From a checkpoint of a small transformer trained on Wikipedia.
Size: width 256, 8 heads of 32, MLP 1024 squared ReLU, vocabulary 512.
Architecture: LayerNorm before each block, rotary positions, no biases in attention or MLP, untied embeddings, some layers without positions, some layers without attention, local attention windows, shifted keys, capped logits.
Training: a variant of Muon for these matrices, 218M tokens.
Each number is 50 + 10 x the weight over its row's rms, rounded and kept within 0 to 99. Layers, rows and columns count from 0. The size before them is the row's rms in percent of the matrix's.

# v: layer 5 attention value, 256x256, rms 0.12, rows 152-172, columns 0-63
# o: layer 5 attention output (transposed), 256x256, rms 0.0849, rows 152-171, columns 0-63
# q: layer 5 attention query, 256x256, rms 0.0922, rows 160-191, columns 0-63
# k: layer 5 attention key, 256x256, rms 0.0959, rows 160-191, columns 0-63
v152 095:53 61 45 48 61 51 51 41 46 43 58 52 44 34 61 61 51 63 48 60 32 46 42 60 61 48 50 42 46 79 47 40 40 58 51 61 50 57 41 67 36 51 45 55 54 46 58 31 42 56 34 67 47 61 55 55 45 61 38 41 58 45 40 45
o152 093:51 35 60 61 41 44 54 59 41 40 52 63 45 52 49 42 31 44 56 56 39 49 48 38 56 61 46 70 63 39 62 57 64 62 47 37 45 65 46 39 56 55 60 50 66 60 46 30 41 58 53 58 42 62 26 46 66 55 55 33 41 64 31 41
v153 094:46 51 39 36 37 42 42 44 50 22 58 38 47 62 62 54 60 61 50 42 61 53 28 43 53 74 43 60 47 42 60 45 47 38 51 52 50 47 55 66 69 46 51 42 53 51 63 36 49 65 54 41 56 54 34 49 51 48 39 45 43 41 40 65
o153 091:70 46 61 48 63 36 42 67 45 53 30 54 37 58 49 58 59 48 31 49 49 56 53 66 49 56 48 33 62 62 37 46 58 44 70 54 54 47 57 51 34 58 58 46 57 66 59 43 39 49 43 58 48 53 68 49 50 58 41 55 47 50 42 55
v154 098:53 52 57 28 68 37 48 58 58 38 42 61 53 32 61 36 31 46 42 49 20 24 46 44 70 43 58 63 55 47 44 57 52 36 48 54 41 52 48 51 52 47 44 53 57 39 45 46 63 61 56 53 45 41 52 43 49 55 43 45 44 43 54 54
o154 093:46 49 51 67 51 24 62 53 51 48 54 37 38 67 50 52 67 53 52 54 60 68 64 40 47 56 32 52 57 41 47 40 51 37 38 55 58 50 49 62 43 50 39 51 54 61 54 45 57 47 41 42 60 48 47 56 64 41 55 68 46 57 43 33
v155 101:55 56 45 59 48 56 49 66 30 41 54 50 24 50 53 62 55 54 43 45 50 54 50 47 60 43 33 54 39 49 48 50 43 55 67 49 56 76 37 49 55 42 36 56 46 44 59 54 57 32 41 70 53 64 41 68 56 46 55 62 44 39 19 49
o155 096:37 38 53 44 60 26 42 40 40 56 54 49 43 50 66 57 44 46 43 57 51 48 49 45 46 60 51 36 62 54 42 38 47 51 66 56 38 29 55 47 27 40 60 40 50 50 61 41 60 53 50 17 28 33 48 52 45 42 52 43 52 36 54 51
v156 094:41 46 38 42 49 47 44 59 61 29 48 27 58 47 70 34 50 62 40 48 63 38 45 48 60 49 47 48 46 63 46 39 48 45 38 40 53 56 54 51 63 42 27 41 54 49 56 39 61 56 56 52 44 49 51 53 57 61 41 66 44 52 60 58
o156 089:66 62 48 42 55 36 56 60 54 12 56 46 35 67 44 50 39 52 62 48 56 47 54 48 39 37 46 36 50 40 64 57 64 50 44 51 61 54 47 34 43 41 34 72 79 39 45 57 51 58 42 46 61 58 57 36 59 48 54 46 63 47 50 53
v157 104:41 50 53 54 43 47 47 58 47 49 44 22 35 71 70 34 61 50 24 38 50 39 31 61 38 48 54 55 49 43 45 31 44 35 69 27 48 64 42 46 67 38 43 83 44 54 58 40 49 55 66 59 44 46 52 56 62 64 36 46 57 58 61 52
o157 099:58 47 47 57 52 54 64 43 38 60 76 45 50 30 42 47 39 46 48 53 42 64 67 45 42 56 68 49 42 52 42 58 54 54 50 40 52 36 57 60 54 37 60 39 57 65 54 53 35 50 46 40 55 46 44 39 57 53 50 43 56 32 61 61
v158 101:43 59 46 47 47 46 54 40 43 33 45 44 45 47 54 36 52 40 51 63 64 60 39 61 56 68 43 40 37 46 42 51 25 46 67 49 62 58 65 56 54 54 58 42 65 42 47 46 63 62 67 45 56 58 58 57 57 49 54 50 67 48 41 53
o158 098:52 45 64 57 58 41 55 57 42 60 62 68 52 46 53 62 37 45 58 39 36 57 44 49 54 62 48 52 53 62 61 29 48 52 45 29 49 46 60 53 48 50 56 63 53 52 50 53 62 47 36 58 50 60 64 55 62 57 45 29 50 53 39 45
v159 089:40 34 43 67 51 43 34 57 53 52 49 40 58 50 55 34 57 44 59 41 57 60 27 44 73 61 44 41 49 84 63 40 57 42 72 43 42 65 58 48 49 59 51 55 59 66 54 60 37 53 50 52 44 54 54 42 51 67 57 47 50 46 58 42
o159 090:53 49 47 36 57 56 47 46 59 50 57 54 37 19 70 39 40 51 28 51 55 39 58 62 36 50 35 42 56 51 31 57 55 47 43 44 58 43 42 56 61 43 47 63 61 57 68 28 49 54 44 30 42 44 59 42 48 58 43 60 54 43 37 48
q160 087:51 46 53 57 56 49 37 37 54 37 62 48 56 41 54 29 39 45 42 42 35 49 36 40 67 43 62 35 48 54 53 48 55 58 52 72 38 43 43 54 50 33 56 37 46 52 41 76 54 55 60 66 45 55 28 50 65 70 57 37 39 56 44 59
k160 086:45 45 64 46 42 34 49 47 41 62 48 58 48 56 50 45 58 49 50 58 53 46 51 72 55 39 44 59 69 42 58 37 35 62 52 48 43 51 53 36 58 59 58 54 53 52 51 48 63 57 49 34 43 49 65 60 67 48 52 68 64 43 62 57
q161 092:51 43 53 50 36 48 57 45 47 47 30 50 51 53 64 50 42 49 62 41 38 50 53 49 29 47 46 53 57 45 75 66 54 53 53 49 62 42 61 35 63 62 39 48 36 53 27 46 43 44 64 71 51 37 29 63 53 57 60 47 43 52 51 58
k161 079:52 57 68 48 64 52 67 49 66 58 49 57 41 66 42 56 37 45 38 54 42 57 47 57 56 45 44 48 55 49 27 55 35 46 64 48 52 47 42 58 42 47 54 55 50 63 52 42 57 47 46 46 41 64 44 40 42 56 49 37 38 44 42 41
q162 073:34 65 44 59 46 54 44 43 34 53 54 37 57 59 49 44 60 52 65 50 69 62 57 59 57 53 65 53 52 67 55 33 70 47 35 58 57 62 57 70 46 50 44 42 49 56 40 43 40 61 55 41 62 40 48 57 43 51 63 50 50 52 65 34
k162 087:46 57 43 54 40 48 62 43 72 55 26 40 55 52 52 42 46 43 38 46 50 48 56 46 33 61 24 49 44 56 53 47 55 49 48 31 42 57 32 38 57 55 38 56 40 74 50 54 48 63 39 60 37 35 49 35 52 55 55 61 43 64 51 52
q163 088:37 50 61 54 49 43 46 55 49 56 50 44 59 53 37 70 61 64 43 71 57 59 43 35 42 49 59 44 26 61 41 50 74 48 31 43 44 59 37 52 37 52 53 47 52 64 44 51 52 57 16 41 58 66 44 39 58 60 49 34 35 40 53 46
k163 095:47 64 55 39 52 44 56 35 47 52 40 59 61 55 58 53 36 55 49 53 65 55 48 38 67 49 33 47 69 46 74 57 51 56 60 55 58 45 36 35 60 48 44 49 50 52 43 72 64 38 60 59 45 64 65 60 58 53 44 63 64 47 44 47
q164 088:54 47 39 53 36 58 57 55 29 41 52 54 58 60 60 34 37 55 63 45 57 42 70 55 58 47 54 64 62 42 65 61 30 44 72 56 55 49 64 57 53 52 56 46 39 38 54 64 37 51 68 35 58 44 43 75 49 55 50 65 55 60 58 52
k164 085:60 37 52 65 60 41 39 46 76 52 33 36 57 42 58 55 53 49 37 45 40 53 58 44 50 64 45 39 55 54 49 69 70 47 45 35 47 44 61 27 46 36 49 51 59 70 52 50 64 52 38 62 43 56 53 38 55 40 67 59 49 36 50 50
q165 091:35 50 60 59 57 61 46 36 55 49 57 54 84 59 34 38 57 68 59 50 53 46 37 49 56 49 52 60 57 52 64 38 48 40 54 53 30 58 43 57 50 59 50 49 56 59 44 53 57 41 58 55 73 61 40 63 45 44 69 42 43 70 49 43
k165 094:63 48 41 49 25 39 58 50 45 42 49 56 55 54 55 39 48 43 44 54 42 42 69 39 52 56 61 57 59 50 49 65 44 40 33 43 50 62 41 50 45 51 54 31 63 44 40 54 57 62 51 48 46 68 40 56 52 47 40 55 70 35 54 44
q166 088:49 33 61 49 50 45 48 63 67 59 48 38 59 52 34 64 65 53 44 53 43 44 30 69 58 52 49 34 32 38 67 53 54 25 37 54 42 38 53 43 35 56 58 55 53 54 53 52 52 42 46 59 64 66 56 52 58 29 60 48 58 52 37 45
k166 090:59 54 62 51 51 61 57 50 49 45 51 56 42 62 50 52 45 47 33 42 58 47 58 62 36 41 66 54 57 58 46 53 50 54 61 49 64 56 63 68 49 54 60 48 48 39 39 47 42 56 56 40 67 34 31 53 49 50 26 58 52 58 62 64
q167 096:63 61 60 61 51 49 29 67 64 60 48 66 41 46 41 66 76 63 54 61 37 58 28 44 48 68 46 44 31 50 46 54 58 57 70 35 44 51 32 33 46 39 46 68 45 50 52 52 50 47 39 49 46 50 68 41 50 52 41 56 26 30 38 34
k167 092:51 59 47 31 62 54 48 43 50 50 68 50 31 60 34 38 44 39 53 40 50 53 41 63 44 41 51 42 49 36 40 26 40 52 33 70 50 35 48 66 53 51 48 56 47 41 81 52 42 46 56 49 40 45 50 72 40 55 54 37 38 65 39 45
q168 093:47 45 64 45 55 35 46 50 72 48 52 46 43 50 27 58 68 53 50 58 53 53 33 48 59 70 30 35 45 55 57 61 68 47 50 57 39 53 40 49 55 40 46 62 49 48 59 37 61 41 41 49 60 51 65 43 53 42 47 41 49 46 45 53
k168 096:52 66 48 48 50 36 41 47 62 63 57 70 34 44 50 40 44 54 60 52 42 53 33 61 39 64 44 53 44 35 47 47 37 54 46 59 55 33 69 63 49 58 50 48 55 53 76 53 45 55 43 46 53 44 54 38 50 46 50 39 46 56 28 62
q169 087:64 60 41 58 48 47 50 38 47 64 55 27 57 46 44 55 39 44 33 56 49 43 49 46 42 47 60 41 50 32 43 68 37 51 55 53 54 62 50 35 62 61 54 46 60 48 51 60 73 49 50 47 37 55 65 37 58 61 56 58 31 48 38 57
k169 083:45 38 53 60 56 40 61 64 68 38 48 57 54 54 42 47 57 53 44 65 59 38 39 55 53 39 56 65 59 55 39 67 50 60 49 59 46 36 58 48 47 41 44 41 14 54 60 44 65 43 40 63 56 41 65 60 46 66 65 39 48 51 48 50
q170 083:56 48 66 48 49 64 54 71 35 60 42 60 45 46 20 41 57 39 42 37 56 62 42 51 49 51 41 38 45 56 55 38 48 56 61 56 53 43 37 66 56 46 49 50 36 59 40 60 39 55 63 64 49 49 46 63 56 55 56 57 57 40 70 59
k170 088:67 57 41 42 42 54 45 54 67 32 43 57 53 55 36 55 46 41 52 48 43 47 49 48 55 56 67 44 41 53 49 46 32 48 48 48 37 43 49 48 61 43 44 32 45 50 55 69 48 54 58 50 58 48 53 35 42 54 39 53 49 59 33 47
q171 091:54 56 48 59 43 52 50 22 39 53 39 40 38 48 52 45 47 59 63 55 58 42 70 43 50 51 47 40 53 58 37 58 53 52 61 57 75 40 35 51 46 55 47 61 54 51 37 51 57 57 45 36 56 56 67 62 61 57 59 54 53 35 47 38
k171 088:41 51 36 42 32 55 47 49 52 54 41 53 57 44 63 68 48 54 39 61 63 47 58 42 50 60 40 64 52 44 81 45 51 51 48 30 48 47 63 26 63 53 47 45 48 44 20 60 53 60 53 61 57 64 43 39 52 42 59 69 54 42 60 45
q172 090:58 45 56 44 54 50 48 68 59 39 48 63 63 57 58 37 56 73 49 62 33 53 36 34 50 56 56 59 43 41 33 35 55 39 23 49 51 65 68 49 36 37 50 47 60 52 69 55 43 56 40 51 50 59 45 28 44 55 51 65 50 47 58 46
k172 098:52 48 35 32 63 51 44 26 37 73 55 70 50 42 32 41 42 59 36 48 60 52 40 49 53 41 53 41 63 53 35 67 60 63 45 56 57 49 57 55 39 38 40 43 45 57 50 45 52 42 40 31 27 67 73 42 55 58 63 50 59 50 28 43
q173 094:57 55 47 47 37 49 39 55 49 47 55 46 73 37 44 47 53 54 52 64 41 71 60 43 54 28 35 59 47 41 52 55 45 35 63 30 51 59 48 38 54 33 44 54 49 46 39 51 38 39 46 63 45 46 46 41 33 42 63 62 43 56 50 50
k173 092:53 39 50 60 40 34 56 40 59 40 46 24 69 56 66 46 55 67 61 43 42 32 62 34 50 65 33 43 51 42 46 44 60 45 32 39 53 51 38 32 48 58 56 47 34 58 43 43 59 65 51 44 45 69 39 46 50 66 55 45 50 37 75 41
q174 091:40 58 42 67 63 72 68 47 48 72 69 43 49 45 42 46 76 44 34 46 50 52 48 62 54 35 61 54 54 45 47 60 34 59 73 45 59 52 57 43 64 44 37 69 41 63 34 51 42 47 33 33 42 51 48 47 49 64 39 52 55 44 46 49
k174 091:49 49 42 47 41 61 52 45 51 43 47 48 56 32 65 62 38 45 44 44 44 54 72 52 52 60 44 36 51 33 59 40 54 63 69 54 69 43 71 25 42 37 67 63 48 54 38 56 59 53 65 47 44 49 43 54 44 49 50 56 52 36 63 41
q175 080:50 55 51 47 54 47 58 47 45 49 44 52 52 43 43 47 58 58 59 46 50 32 51 38 59 41 53 39 41 48 47 47 53 48 51 42 52 54 55 64 47 45 54 69 72 53 64 43 57 71 61 39 45 42 39 48 58 65 40 48 56 52 47 39
k175 083:53 47 54 60 67 50 53 67 65 49 89 48 61 42 39 59 42 62 22 63 44 51 38 51 45 49 55 47 54 46 55 66 53 57 80 47 63 57 42 39 56 49 54 44 43 76 52 72 47 49 50 31 56 49 55 42 63 68 37 51 48 39 47 45
q176 099:42 54 41 54 42 40 55 56 48 49 52 45 57 45 51 54 66 58 52 38 48 59 48 41 40 41 58 51 34 43 52 59 67 45 48 35 55 69 48 55 54 52 41 58 54 71 22 55 46 49 37 29 33 44 33 36 47 59 55 53 49 50 48 47
k176 101:42 50 46 59 47 42 68 36 45 53 61 51 37 72 61 46 54 52 35 51 65 56 60 69 46 37 34 62 28 42 49 35 46 46 33 41 31 66 40 52 68 43 44 64 57 67 39 42 44 66 35 53 73 35 58 41 56 54 49 52 56 38 50 52
q177 091:59 42 55 31 38 33 48 30 51 58 38 66 35 42 60 61 39 44 59 54 52 51 57 46 51 59 52 41 48 52 47 39 40 63 66 37 48 41 53 65 49 34 70 54 50 53 70 48 61 61 65 51 55 45 58 56 67 59 41 41 52 45 49 41
k177 089:54 64 51 42 31 51 48 36 45 40 44 49 54 56 59 61 61 58 63 39 61 43 77 50 45 54 49 45 38 47 53 23 56 57 51 47 48 56 70 55 64 46 52 63 55 54 34 54 40 64 59 47 49 71 42 45 49 47 44 50 50 40 65 63
q178 119:47 27 51 46 63 42 45 46 46 62 46 39 49 48 47 49 46 47 47 40 63 47 51 52 31 36 48 52 51 46 37 48 42 64 51 64 72 49 38 70 45 55 65 40 52 40 55 45 64 67 45 60 40 59 38 40 51 55 49 61 34 54 49 27
k178 112:56 46 47 43 46 45 45 60 73 40 54 49 48 52 66 48 41 57 37 60 61 31 60 44 48 55 28 61 61 54 52 62 51 44 48 58 53 58 65 58 60 35 60 51 48 54 58 33 55 60 36 31 39 58 58 54 58 59 42 63 46 48 48 54
q179 105:40 61 59 53 63 58 49 58 53 71 43 52 56 51 49 51 45 45 46 59 46 27 41 50 53 57 44 33 55 60 55 39 49 61 47 62 54 46 44 61 43 43 64 47 37 46 43 35 31 52 35 42 42 57 70 32 46 50 28 62 64 47 35 61
k179 106:58 46 53 58 63 51 53 56 41 41 45 66 47 41 56 64 53 39 37 55 51 48 42 50 25 61 32 36 62 50 56 39 57 41 58 62 59 43 45 69 56 38 65 37 53 50 57 56 49 53 29 56 38 54 60 30 56 55 49 64 45 40 24 33
q180 116:39 58 50 61 46 52 44 63 54 47 42 53 41 46 49 45 68 49 50 32 50 47 28 49 40 60 51 53 36 71 46 38 55 54 63 52 56 33 55 55 39 51 31 64 47 43 52 55 43 57 63 49 41 47 83 45 58 55 43 52 61 49 59 64
k180 119:46 54 58 57 43 57 43 54 48 59 55 49 50 41 35 35 38 60 36 63 43 39 39 38 56 71 44 60 48 69 68 53 33 53 57 59 50 37 48 43 45 44 60 52 58 55 72 59 39 62 50 72 43 55 59 41 75 72 36 48 67 44 63 45
q181 113:52 42 45 82 70 67 38 60 52 46 39 45 46 43 54 74 40 38 62 43 50 37 44 61 49 70 37 45 58 45 67 55 64 46 61 58 58 48 33 43 59 48 54 59 53 47 53 60 28 54 57 54 40 32 50 42 52 49 44 45 32 46 45 63
k181 109:49 35 57 55 53 51 49 45 30 43 38 54 41 42 62 56 42 43 62 41 46 57 49 53 52 47 54 46 40 48 50 47 55 35 61 60 57 48 48 46 49 71 25 47 35 31 49 49 37 55 54 53 43 37 39 48 61 67 46 45 51 54 51 54
q182 114:49 48 40 60 54 64 56 57 54 53 45 48 39 52 43 51 69 52 60 63 54 30 54 39 49 51 28 43 54 42 42 42 49 67 60 53 44 32 47 45 64 50 54 52 42 40 48 58 68 67 46 46 45 52 35 45 29 42 44 41 62 51 45 43
k182 111:37 59 58 45 39 56 55 45 55 53 43 59 56 33 44 46 53 51 44 60 40 44 47 44 41 58 25 52 45 47 59 57 46 52 59 36 43 36 62 52 51 49 43 53 49 75 44 47 39 55 40 55 47 36 53 50 22 59 67 34 59 53 51 46
q183 114:44 73 44 52 39 36 44 46 63 46 70 55 44 61 52 40 55 31 58 39 38 44 54 48 67 57 29 50 48 42 60 51 41 41 45 56 66 64 37 50 60 28 34 51 52 60 51 63 48 51 50 47 60 35 57 50 55 55 52 69 53 69 54 52
k183 109:51 49 57 54 47 35 70 48 55 50 59 54 58 71 47 42 38 58 46 49 24 59 59 60 50 52 51 53 51 50 51 54 43 59 32 48 47 68 47 57 48 48 61 60 49 56 55 44 59 54 52 51 55 65 51 46 61 56 51 56 45 45 68 43
q184 115:47 46 43 56 41 40 55 47 50 59 22 53 50 34 64 46 51 59 43 30 52 58 57 40 61 58 45 38 41 65 57 51 44 57 63 42 54 61 51 60 57 52 48 30 37 42 44 38 54 60 41 61 54 64 54 51 70 64 33 55 45 49 32 56
k184 109:63 32 51 74 71 38 59 44 51 38 39 61 34 53 49 36 60 53 58 38 42 49 49 44 45 48 50 33 63 65 48 52 61 46 71 45 50 71 52 51 57 48 52 57 43 53 69 61 54 56 45 59 46 46 48 45 46 61 35 41 52 34 52 67
q185 112:42 51 57 50 28 55 63 42 52 48 58 62 54 46 53 75 40 65 53 49 50 53 35 43 33 36 68 33 51 36 48 38 57 55 84 50 68 41 48 53 34 46 86 43 55 41 49 45 39 49 48 48 44 52 52 60 52 55 48 53 61 49 52 35
k185 113:62 47 65 63 45 63 45 45 63 54 59 68 52 30 42 61 51 56 65 60 46 64 38 50 45 41 46 47 51 50 40 37 69 46 56 58 47 35 55 55 54 36 66 62 47 47 42 48 51 69 38 53 46 37 37 42 62 45 34 59 41 39 69 40
q186 135:61 35 35 40 48 37 44 40 57 61 56 46 46 44 34 42 58 56 59 42 50 61 45 41 61 38 63 68 50 45 29 75 56 53 55 60 43 65 39 43 51 44 29 72 40 48 50 45 39 41 34 65 38 28 46 43 46 66 55 58 33 49 66 39
k186 128:46 48 37 44 60 65 43 41 52 50 65 42 74 44 45 32 60 51 54 48 50 31 39 54 45 49 57 42 49 48 50 56 52 61 35 52 39 54 45 21 51 41 49 56 48 40 45 59 54 49 45 47 52 43 57 40 65 65 53 62 50 36 53 37
q187 113:51 67 54 39 52 39 51 55 34 51 44 45 65 58 59 47 50 50 44 47 51 41 67 45 50 35 56 57 72 53 51 39 54 58 63 54 49 61 59 33 51 61 48 50 59 51 64 52 31 39 57 50 61 46 48 52 42 41 51 42 48 50 60 50
k187 110:60 47 34 35 62 47 44 53 49 53 40 58 52 59 53 55 58 43 46 64 53 54 47 29 57 48 37 49 59 60 50 57 57 52 61 60 49 42 48 56 60 48 53 47 53 53 78 59 38 59 52 55 62 54 48 59 40 49 41 61 34 60 57 53
q188 118:50 31 61 51 50 35 50 57 45 58 47 60 51 47 48 38 67 47 73 52 60 46 48 65 48 53 60 26 54 54 65 42 40 59 38 58 32 40 40 49 57 56 32 47 47 53 41 51 52 34 74 62 55 38 52 31 58 41 46 62 47 49 38 48
k188 115:45 60 56 67 59 49 47 70 38 55 42 59 53 30 56 55 49 65 48 49 52 42 46 54 64 64 59 50 51 28 72 35 44 46 38 51 28 50 37 41 57 44 40 53 60 69 60 43 45 47 49 44 53 34 43 38 58 42 49 55 39 56 33 40
q189 118:59 45 51 49 65 63 54 52 71 53 58 37 47 43 53 58 56 50 43 49 51 33 74 52 54 65 55 41 34 44 46 57 37 47 68 55 39 67 38 52 60 50 64 48 60 42 41 55 44 73 41 58 42 48 48 51 66 55 40 55 44 50 41 52
k189 120:54 50 45 61 65 54 55 61 48 57 53 37 60 34 61 53 68 45 40 41 51 48 66 50 52 58 59 43 61 53 28 51 50 50 60 53 35 69 52 62 63 43 62 40 44 61 49 60 28 73 32 48 61 44 50 42 49 51 38 61 45 43 58 56
q190 117:45 52 59 43 52 55 74 64 37 45 52 53 52 57 51 41 49 53 55 52 52 40 45 48 34 58 53 28 63 55 46 61 46 59 53 51 70 31 50 69 36 52 53 44 48 37 60 35 59 57 51 31 39 67 67 42 49 52 44 54 52 38 49 62
k190 115:55 55 64 50 66 48 38 56 08 40 53 52 52 47 47 53 49 63 55 44 49 43 35 36 65 40 58 51 49 50 54 56 70 57 50 49 50 56 45 53 54 82 56 47 35 46 63 47 54 58 39 47 57 65 52 33 48 53 53 36 53 47 53 59
q191 123:50 66 61 50 65 60 47 44 45 57 65 36 68 64 45 42 48 51 59 36 48 36 43 36 54 61 31 55 49 54 39 48 60 45 46 37 36 64 33 48 59 40 37 62 37 56 56 59 41 64 42 62 64 37 53 64 57 52 45 63 48 45 47 51
k191 115:58 52 62 41 62 51 38 36 31 58 52 42 67 68 37 35 42 50 51 36 55 54 42 53 39 49 38 71 49 46 53 40 34 69 39 35 34 37 33 49 56 45 50 59 47 58 59 50 49 39 48 56 55 42 69 40 66 37 48 66 45 52 55 52
v160 102:58 64 30 70 42 41 40 59 25 47 47 40 54 41 40 46 54 34 46 42 21 51 44 56 69 57 43 58 37 66 54 61 52 49 53 48 52 43 62 49 47 62 45 64 57 55 43 59 29 42 55 73 42 60 61 40 41 42 57 56 65 29 43 56
o160 089:53 55 52 56 69 61 49 55 52 49 40 68 49 74 79 38 45 60 47 36 81 69 71 77 32 36 46 45 40 42 36 50 48 34 57 52 65 62 50 55 50 55 59 49 43 39 37 43 63 55 43 50 59 46 40 48 66 59 38 46 53 51 66 37
v161 093:43 60 44 50 61 51 42 36 50 55 52 38 49 53 50 56 48 42 40 53 34 58 51 48 47 63 36 46 53 35 49 45 41 52 42 68 30 33 53 49 63 47 50 52 40 52 53 55 48 48 49 50 67 69 43 55 67 61 73 45 41 52 59 65
o161 101:58 38 51 58 45 36 65 51 39 33 46 44 53 42 55 32 40 44 58 31 61 59 38 51 50 47 57 51 48 57 69 46 54 51 47 30 57 58 54 63 55 47 62 59 66 64 37 41 40 70 48 29 34 66 49 40 47 47 39 50 59 57 37 28
v162 092:58 52 45 65 41 56 41 48 61 48 42 61 65 50 58 49 51 44 58 40 52 36 60 48 50 66 46 57 56 42 54 38 63 59 32 35 49 42 42 60 47 36 52 43 33 52 61 51 49 51 57 46 62 62 59 42 52 54 54 67 50 49 59 68
o162 092:42 45 49 45 55 55 48 42 45 53 42 55 54 51 59 41 46 41 50 47 40 28 55 56 52 56 66 47 28 38 28 54 72 23 63 43 26 59 64 48 45 65 46 56 77 58 64 65 43 48 44 41 42 45 45 49 42 29 55 49 37 70 55 49
v163 098:44 50 49 37 56 58 44 50 60 54 45 46 37 46 29 31 55 50 53 40 47 45 60 57 46 48 56 52 50 40 61 61 54 47 50 42 57 46 58 39 51 53 59 51 51 42 42 64 49 52 53 61 60 40 56 44 49 47 27 62 29 68 64 47
o163 096:40 59 35 47 38 43 56 52 61 40 71 43 55 63 65 48 49 57 40 58 35 54 42 52 57 52 52 65 43 41 47 43 42 46 29 52 55 60 34 69 52 48 51 65 48 63 38 40 57 43 54 51 49 58 58 55 63 50 61 60 61 44 59 42
v164 102:48 48 52 59 37 62 52 43 45 50 43 51 59 42 36 57 41 42 33 49 67 55 52 51 43 70 47 51 56 72 35 33 52 47 53 63 41 43 42 42 52 44 32 48 47 50 38 60 42 47 56 72 48 45 45 57 57 63 49 31 44 32 47 51
o164 097:55 45 35 63 53 53 38 60 44 64 49 54 42 52 72 44 43 47 50 45 38 50 53 61 61 60 58 22 56 37 53 52 47 45 49 46 51 52 43 42 42 64 63 29 52 52 45 37 59 56 50 48 65 37 60 34 35 47 43 46 48 44 33 43
v165 104:44 63 36 53 48 50 30 48 47 43 46 56 43 53 62 42 44 66 27 59 57 36 62 70 53 73 52 47 62 53 65 39 58 60 66 36 55 57 44 60 46 42 39 46 56 49 34 48 52 49 54 62 55 59 38 40 37 58 59 45 51 45 48 40
o165 098:64 50 46 45 41 71 58 48 58 52 46 54 60 51 54 49 67 45 63 62 45 49 44 34 54 45 57 67 31 61 38 54 55 48 45 58 55 57 55 41 56 40 48 65 44 54 52 47 57 67 41 32 54 50 55 78 50 50 32 47 46 37 55 54
v166 106:42 43 36 56 45 61 57 41 52 36 49 32 40 40 50 52 53 42 45 53 55 30 43 53 47 62 41 61 53 43 63 66 49 47 46 41 30 45 54 50 37 58 58 53 52 46 39 53 51 61 64 44 42 61 62 52 49 67 46 54 38 44 66 55
o166 101:64 52 50 50 42 52 52 60 64 69 43 50 63 47 47 69 57 61 56 28 60 51 67 72 47 62 70 39 54 53 51 44 41 46 55 58 63 57 35 53 45 61 44 43 58 57 58 44 64 44 56 65 38 47 52 52 49 35 45 60 54 56 39 47
v167 103:39 43 55 38 40 45 63 36 50 62 57 54 37 66 64 71 47 39 46 52 51 60 60 46 48 53 22 46 42 44 60 39 34 64 57 57 62 49 66 61 53 48 52 51 48 67 41 32 53 57 42 45 31 20 68 41 55 47 59 53 51 60 58 52
o167 098:48 48 50 57 41 52 31 36 45 47 41 48 49 53 37 39 53 55 58 41 62 55 38 57 49 41 67 52 58 58 57 44 58 27 33 54 49 66 46 39 54 67 56 59 51 38 64 49 52 38 58 65 51 83 65 56 46 56 52 35 48 49 45 60
v168 097:57 51 48 38 58 46 54 28 46 57 64 44 67 74 64 54 53 67 58 47 68 53 59 44 49 50 68 57 59 42 56 40 44 41 39 48 56 51 53 51 40 75 47 60 52 57 48 66 54 63 45 45 47 60 42 57 40 49 48 59 49 42 55 45
o168 097:46 48 55 58 38 50 53 73 52 47 50 55 39 37 49 44 51 47 44 62 59 44 42 54 52 47 39 43 64 56 60 56 41 50 51 65 65 53 57 46 54 51 65 42 38 46 67 47 48 61 58 45 53 32 67 35 47 54 42 41 46 44 49 46
v169 107:60 52 59 43 49 34 40 49 54 43 65 53 38 41 58 57 57 47 45 41 69 57 59 48 40 57 54 59 41 61 34 46 40 47 67 58 58 59 43 51 53 61 60 46 30 74 52 49 41 45 65 63 53 49 37 28 77 41 56 45 62 46 36 62
o169 103:35 61 68 44 51 61 47 33 53 48 43 62 55 61 57 64 39 55 50 58 57 68 50 59 46 61 47 29 62 53 82 53 42 59 48 56 62 51 67 46 39 48 45 42 50 32 44 50 54 43 75 34 41 60 71 54 46 59 40 43 64 59 39 61
v170 099:48 56 59 37 50 40 63 55 55 54 31 61 46 69 60 51 65 48 54 59 57 54 49 50 45 57 56 57 42 35 44 63 47 42 61 50 49 62 59 49 65 48 45 23 48 37 49 53 47 36 49 47 60 54 55 55 32 43 46 49 50 37 58 49
o170 099:51 63 23 56 54 44 47 59 30 51 76 42 47 57 65 49 33 61 45 64 42 56 43 42 61 40 55 46 50 49 54 41 44 59 49 42 40 31 55 45 45 53 58 54 42 54 60 57 49 72 46 40 37 37 33 60 51 68 49 62 43 52 64 63
v171 105:54 59 40 54 54 31 61 59 49 70 54 47 49 66 54 27 51 53 59 54 54 62 54 44 31 46 38 35 62 43 59 40 39 63 56 43 59 40 53 55 49 64 45 52 58 52 48 49 49 60 38 45 62 54 40 36 62 57 35 51 49 47 42 38
o171 099:42 34 45 64 57 43 37 35 38 38 56 47 51 50 59 68 54 62 48 51 48 57 57 50 48 42 40 30 37 61 55 60 37 47 70 61 47 63 66 42 59 29 54 47 50 64 49 52 53 40 55 54 36 54 63 42 56 59 58 54 58 52 42 48
v172 104:67 37 45 38 36 62 34 45 52 65 36 60 66 69 66 44 68 55 60 45 34 61 51 49 47 59 52 53 57 55 50 53 48 41 57 52 49 44 50 61 45 32 36 67 57 43 54 75 49 41 39 47 65 49 61 51 48 52 40 41 58 51 67 57